Weights of a small GPT-style language model, trained from scratch on English Wikipedia.
Size: 9 layers, 69.2M parameters.
Architecture: untied embeddings, normalized queries and keys.
Training: 907M tokens, 6919 steps.
Each number is 128 + 24 x the weight over its row's rms, rounded and kept within 0 to 255. Layers, rows and columns count from 0. Numbers have three digits each. The size before them is the row's rms in percent of the matrix's.

# layer 3 MLP down, 768x3072, rms 0.105, rows 579-629, columns 896-1023
100:114101148149105116098149131136130151173135131115120160148115135085191149097134141069131124137119146108153130157117126161101107116127115112135123133132127156119147087118125146107146107157131095150114192124113164109148136147093105104162153131108133163109078074085096118123110108126145150103090132111120134110128148137087136139088144101181114149125114107155115135149147122167108108071118
098:110138095136135108120120143094154111166128132166109123163124123132168126104111113108094145136109167105154157117094149134093190128149129082126110122127109141102179131127123159149138137109140123132156126146112136127167129126138117092152135133094123113127151142077130127109108095084132167101120117120169112175136123097107159123130138118099157121136085125117121060131121135079137113121119
102:131143145140108126125139127114146139097097116122097138129117114104115103152172143125127115126134146088127101140108097140133191127120138131122134113110124129163107117112159150160086174119170155118109085131140144129113090129154117183129144127145115088102143154141132114143126172098152179111160090130131127159129122142114142115167158161096153092125123113153182127125145097121104112168126
094:126118131187091167109144125118112120106108085111163103137097119128126131161095091129180091141158106114151142113097126141110140137120134148064114141120121192112135155144161073116160146133130106116136084147078118139077120136143127124130117136137118122160107123108122160117103089166132117089108137143145115172171093096118155137142161084090095164131094119108122082123130119116080142109124
102:136136139116100146123133134139149124153141152120138105130154131125117111130157161142149126086089133125119136131129158163117151130114127152092157100119124170089153139094143092115133107124118143125131073126131119138113134087119177146129167097152165128134096148147133114103119119152137138093095135145130159143149179138106133128144148133132134101146136114088158158133115139075114094130104
100:126137121139120139102144107132129089134123152128111113124197112144084100125120146117102119156132104110129116124111128148104149140144148135160177130141149141151144097168141139149151138082137116128139132175114181103147141127140135114170118124123126100122153100135124109069118135126135152121125117104105125115171157116119127117101169115182145107090149101127119108136162124096104092183143
102:121088133104103107162138122134104149122156148121125161116129081096116117159097146137134120124121097145148110110084111115098159104111168153061159135142179140134134092137113165139117072118139107095108161135042154149148132106177166119117119100104125134147162111155083134147110102125139125142140114129078129153170167112169135141137106124102149140088106131102122133132120148136114134137136
103:149138131153132134137132113118151127116103099108089150110128123156106092124111123165068171122127144171106137141110187093109083132123106125134123072104076123124105148152104161083148135092083148144148122140085098156133160165164121102106139106118142151107113093144151139174121098165114157131165091163137151116080176121153111139148140062142153097128126134204120085145114126124140104111155
098:076176099145155121132185096133132156142160113142177106159141119084182136154120181152146156137122131125125146121083112123151109162118130150124108145107151175127153128141157119080100129138102132112151153123131092095169111114142124143136108091175077094149111124118134120125125148163100101150140123121159184117109134165121170098130112139130142099121115122126149180118079116109149144191143
098:091147084110168144133113094128090136178137126111123097092182127144084123192141120132139110064113088116146110157113122103136113130089142149103149128155163125142141131131109101102141116137087153106122117114120115131136113146127095140114120125106126103130109120120140131122100148174138141102161159090146132116143150124105143131127133115167079110106180124129141165138094117095070117138114
096:102098132145092114125109156096111147151103183116149151105097165149098107147164118131114126143121100112122149142080091152162148109172084097140117114148125091154201133135130142153150125124125174124146140166166128111144103101119112110102110109121130081126134131128138111114106128144144100118130103125081106119104106159139129126155106189118155129170121139150107133095130123098157120120132
100:127126127115120174116085123146131106092085171125116149136173106114133126108136147147153145105121115150136122142174119158143097139141091080078156117170130145130123099143132115126150104154143172152137112159122135124094103143125118134124115156135089146094113142122115102149140162140157139080130141097127133140133098095132156157143095119164103106112153172161113157148109118126107122094146
098:123112114092110140121152143169106174127134081086104129128145148093117143154131111137119112152093104108110106103157128102118180147122130150099145139170152160136121130060153105136135155137068114084155152122130100138164112140131117132126141152113107133123130171119150128104144152118109141162148079109101097132096123114136133147091182148123138150124087092109098140117117088106145123128044
106:140130145144110165137156107129110129116142163123121158110092160129144133100070180128134121128131156109179088118133109139160122131115143142107115177090135100111074102103112114073124093120163138145135135163093168104153128110125105121128116090122117115122147147117121134128123109105080099115122147121182156123102131113144117151147135104109157121160105163120137084120134108146133163124107
102:115113133152124111132142154126101129119129146092142105150146105159121138144142180143117124145124147088136106159123107118146115156120095125116094112131143089118094120130134119107134075095111108088130087102133101143132120144126130132149128141147114141153104161125155123160177092126145144172123135151151114182086117113127148097118121168109119101142158091100099142130115152048129136170088
102:105091149081139139126137154145127100132103136148113159193164138157120154126135129123136153170166165113125111121151119128152130147127142145121101154052149139156115131153144096169104133146147144105151165086111184143105123133137118116093148100149105106133130133153137110099177103100118153165120138108090162125104119108136168125119111172127117155126137141112139130114126078106141150115142
099:101150168157094145148137123117110150128116139114098152114110155136070119130105131121130158098146102135082089135143168159172120164183181121163135145136151121109169126156107164113139063137138117127110112129138163172182118135147109086122128166121146149144161125133128132164127100114140165127129113151118081157130124106142072053155105118118131134159154124111109132139159122106122098116138
099:119095159101147157183176127126136091135131117098115148151128128070133133116117156141135134105096136135107136145170109092153107143119120184133165082133168094119167121140158115116122118137121163137130080112097136138142095093092131157176165167111103155147090107095112124135089118122128099125126116128139163136145153128057175136165086131107109106098146137143103163147144137125106134134137
099:125149159086124144141116128113105156120166109092136129152101156114139132053120124178082127089117064162124164150099173112101116175134143144173126119149137171110118137140107081144134130095137156115139126098169111103102149129111157129104121132158167173122088174143136162164160078152135088145184094157081137128155137084106153084135155124169106116128159109121122120149192150073108125089109
100:141170130069134148113124129107133106105147111147130145112111146128101161153139099119122107123157126109109141091099142112163118147086161118147147081124176144124138142163096149091141144116121075174187129147115105117121121165160098122181133111102123148108162167147138107143117171105156121126135116130092124128094097130114131129114149136110166176116083115122116146103148133121140138138101
097:127125098129141143158090130106112154097136133149120130111121120146140120120128141159151091129116093106103133104135145133093111101127142157107174138117151111131116123117117145129089123174138137152151138117135135144157108120130112112116110108152147109132129126152131146137084160093116095127107178136137087109115138141116150140124089150092158096144150146123097124138151133101107107166132
096:121103140098155123183106144143103130120159132143127088103107160102100138122130111135144124135132108139118143141159136146149107117159147112135114130109120129127144070107109044177138062121154082169139139090127130128127140064132150101136141150162106150129108105077152131170101119138125147131140094131190134091152127159147121128127155068101146125100172138125108128137140146115123124139087
097:116143135120131134125110181141114169151129100162133144153173127081145119117156105140149142159151112109155126114143184151106085149129130121148122106105104103144144140150089125150152149091150138130152120136122121124116146129124111136162133144144118093140129164112074116093147156120122117123140119114178125158148164145144139125168123120149081144141152168118130126107122150112090144158105
101:145106168118111161133120121128164092127140143162116115135155092087098103098139091114120122138145097123117095127091109112124147150110055103085176114131150104120138101082158120132138136125158144111129074109156118109154147181102133129120120133156166110164149121110126140125074162109126145132106091170133142099123136133101099164127127151138116149127137153121146148107157087122119131109152
103:110138100140143138131113162098094124154149148089148107080111117107120129120142127081149099116165083080148176166125094140142101096128101161112156136114138153124123130122119083136113107100120141102134175111158141123148164141109088092141079134127121124148117155129105113136133144128122122191119146111115142104133133141142159126133106143154129163077155109102137111159141124102153130145098
101:165180145148124134153108166144108140107178136134137109171090132112140095104093133133107108124144112149145135154135146138115126128114181121160138141128153103134097147137162143133159135138119100113145152096143106124093133106121183142117133110128101118098138119132131150098097142146135141121139152081118139117110122112139105180123098106165125119140117133153114127131154168123128114180120
100:157159129107137153119142152129153119145147140181148125108154082121139096146164121104135108136131119097144125165136125147142153090147160159137093112137081133110137147187120117117159106129098134118139094124156131133130125108111174093121143141133134116140155079130104162089137101119128156148136143092110155166131166137160144097113145094162122117119123143160114126136136093131141120152151
099:166146123139104089106161097111125105141159154136096092132145119088111101110114133087128102118162071147161094130102144106142103153138126104155151138102180142139145108185140144113147142128095135153138086187125096099107135097171122125140154144097139094110136143170118113131104121127084093106127141107106132140087116132125144130104113169067109100107160138135142155114134141160138085098086
100:153114128157102158067144156149143128131123144136117136126128151144125135126126128085161138171122160119095143101124126123157112140143098062136127157112093137143117127111111077119142134110125157140132136141127115149157092119143142104154112117176118146144117128072140116145142111118074115125138112130100166149131161122130127143107113125136112072136166127118151106139130145116145148093154
104:152142122126099093130123122155128092119160166162122103105144135081136140109121133126147141132167126162108140150120123130130124141115164082151115113134156134129096134158125087084121092125085110173138132152114154131135119161108129128137131122135083096100145100117136129110132119119150106116129138123143174097147081135095109098196116108179175087110144160129124139137155138137123109135132
101:062168119119124036158092177181132132145127155118085078129155126118096119124137149123143189128146130152122119117091150162131129133156098119135130155145139160138124124158135153129152125122118128125172120119101112129161137143135142132163117120153113105143107067112147160107151100158141124143112152131086121160147158126107147177138118158183174173161148157094157085104126096097112107098107
097:143136133142151129146124125085132071156104141110148155146095139090149138132135106146127174137130112118117118114124132113135133099133161104093142131105131143104083116134165092130149097184108161073102101092121140123132151116114137090109118115155180123079121076145094128093149131104107132129118127132107119137095126133110101128129138120126099125116122109138110137118144126102134126135104
100:127140121148104111144160157117142139137073154160131103168162107151127151134124109128126148143121109125134103133128128093094118092149132103130102154210088143132071141120133151106139085105128120125129087143117141127123145117160107073118094137135111128093110094152106126098119111097097120139147140122149141166142082158147105097120116149123123120144108100157130144102106086075173124161150
097:141137167110158149134124097099153144153121083149103140128093153116127121092153150143117142148117137127114173137082148103114103147160147115082137160131123084112142112146138142136140110119194141140148103121108160131121134139186131176180103131110132140103156191190120105103140158134127139117126155141154079122153178128107114145128120159124136114149105112133126131137157152158116094151168
097:103103140124086114114165127098105115107089112154141156126144121122166105116146147101148102112106126163161107084111114134166110143128099145164132208116177100099156141151134155166168113128135127126091118154091111096126143109139116123118157159170121119119148135125128109135123099132159128112136138120104097110167192130129141103146147072140123129103167156140151190102104068106137105146116
100:168124144101081142134134120128143127129154134113095094139127105101145156082173111141153121086126124127111108120122133157156136114122126140145139151086138138101163119153127110135134125157125171107101104126129160111112173111143130156098153133142137095130142107097161157091126128135151142112120153105058143130110148121122100139123174083078143111150119137166118134116143124142124117162125
099:112138148140132156125100087113133119151133103092144118128157112131094123086104160134106139096149129073125106156092174132112144147109091154129104139136108167122100121136124093138124094149199095099140155166124135132119099109120108112102134134111126129115139120095137143140186166097157109141126103118128138120099114111099121124143125100093146124148122123099086109162122129098172104149144
098:123160164095104141142118121116136165135090123120115113127114112142118135118136096104150090165088099127099106083128108150124129150126165096167149153152158174107115165121146092114152127144150106131064148154148140144094115110093154158135140153122146162130112133107127105096125084161102133123141117134110140136171135114136136149111137105122135152151108126113111118143129161142111149160153
100:118148117120145155118104132140158084135129131115134109123130130065125148119156134126124118137145158136115155136129158137101124109085129154145144115136119097107101164147116116095157145075100130131123128144154147107113130119154124112161125119102107159103110088128153143133143112146149129159060111124153090099141145135174134153123162106112120107073074097139146072088031173162146128100110
097:167123123129152133123097105137156130122112121162135124093129135104162111099119133120127103128113112085148127115078086134162100107095126192157151098122093127118122140144113133134109104158180110095118095127137147073145131127106114098146166153176127136159141157125113137118155119124115093115172124106172132146124151153159099159146113146156151087110122143131165100154121089101087126169127
100:108100108103140141062134121147136140137091129182121118116137142076128117130097149098128141122154099141132100120158154144106126114110118141107129119120127131130121077152125121139153173133144155124137118128104095142123088119108055137088133126116075113117088092109111127122113173138093155144123161118072080118085110158138097118126099134126119128136142096149122143124162107140161134120121
099:109107147142152108114143133132095144144170086138112149122091154150119150104107100145102181121131092168177155120117120116136172098116119127108146079145148126134149100125152118114097135108132139108135144204105125081142128138156155120156143142106159056167149124155112154137121118148133152111109114145101138087162103150132152120096104136144133127156135107140131109127143127154155145152110
099:182203141141127131115120134173117185124146121108173137113170133195137144168123144172157122114161176104110068112143175145111165146128112129121085166138099076164111165136112153150167118120150118153119160148118132151150123149133112137122093154151133112118121154161108105111150082131137080126137140104141123159135119133133094067093172125135135115127119138132129128129133138139147119148161
104:154129119145111123145160076111158150084131160127128155157140112119135114152123145152124103116102120140121160110151148119135096126116149093119140130117140120157152120134098121125110132120103131134158142139095135139068105115104136158104163141131111114133107123108124109132108153091109123070080168108143168146112128165165133155132108129036112115146118108104107187137116085132111115112112
098:174102138104098114155124130141110145131089143122132152131126108149199121121109127137124135117120108121127181095092122126139111115167075139158132121113157138122129101111111112154146124072140132135106118093137135127086124158097102134159125123117136105124076093145120090117123127120158112141132107134099127100102135119107125115125100133139157149152152133094117103125143130140120117089158
100:130135166165119169155134112115175154115109100128105150074123150111102132155098123146146092075083108120141163141144134144141128140118122094151101098155138152191115113145119147112168112087110130099136136162114144127178136140139088143105068143138121092155114106110123109155157103118164126132114139149117152106100106139151085093163146108161155095169151111130119130117113150167129127105096
102:107133182105176145158073135162084113172138063117123157083151152113115073169119138093108147133142161166145136166131093136104111126141145109139079105162095093148090085138134113137150121116151107141114096141124135152123108102114128144132117122114191134173121194127146080084100171159137136131145120095173157160136137102100113156116152154165132110136137129159138138142126124097116121132177
098:136174164146116130134082133107118108126117088122145103072110126099088159118114137090126084088149128093143147145083172134113111117114111142167121157101121112156106100081085103112103166114095146129153128134113116130158079132126091163142151113128143095125137071106153121098139112152116159085095127167157150122142099100164139099087098119131131101129161086088152103116127075166126124120142
098:126098089093067105126109118126159101139152165143109115100124120124157115122119119116157160153080111118109107133113143120123116129150149101130137116134091136142121116141138105142138121124131144118099131191168152139099115126135092109111140155136129128135142128184100152126132146114122153104153147119130127133161192117168097139114178113127122131084103154091174110107093110112144125117140
102:131121112139165117165075104107120141134106100143131128141118050152134142160080171130060154120134150150160127116137133134110134139127126162124131124146111094113168156129126140139117106137126115161142096130119147104095138149125166120114158110090121139129110147166142114184137094152154094172127151166125121158114147151143151130149135126163112128079114129145121124111134084124123111112106
099:110138145073117169119070113105188085126135133118147115184140137102149115133109107145162170149125091130141165138120142135162137084145147114138093099097149162119156114151147142130118113159126114132167133143139140097122168151128135141138144098147108148099122128153122151145127134123105153109152178123107119075128121121080139122135092088155138128105145131119134081127156172115179076101127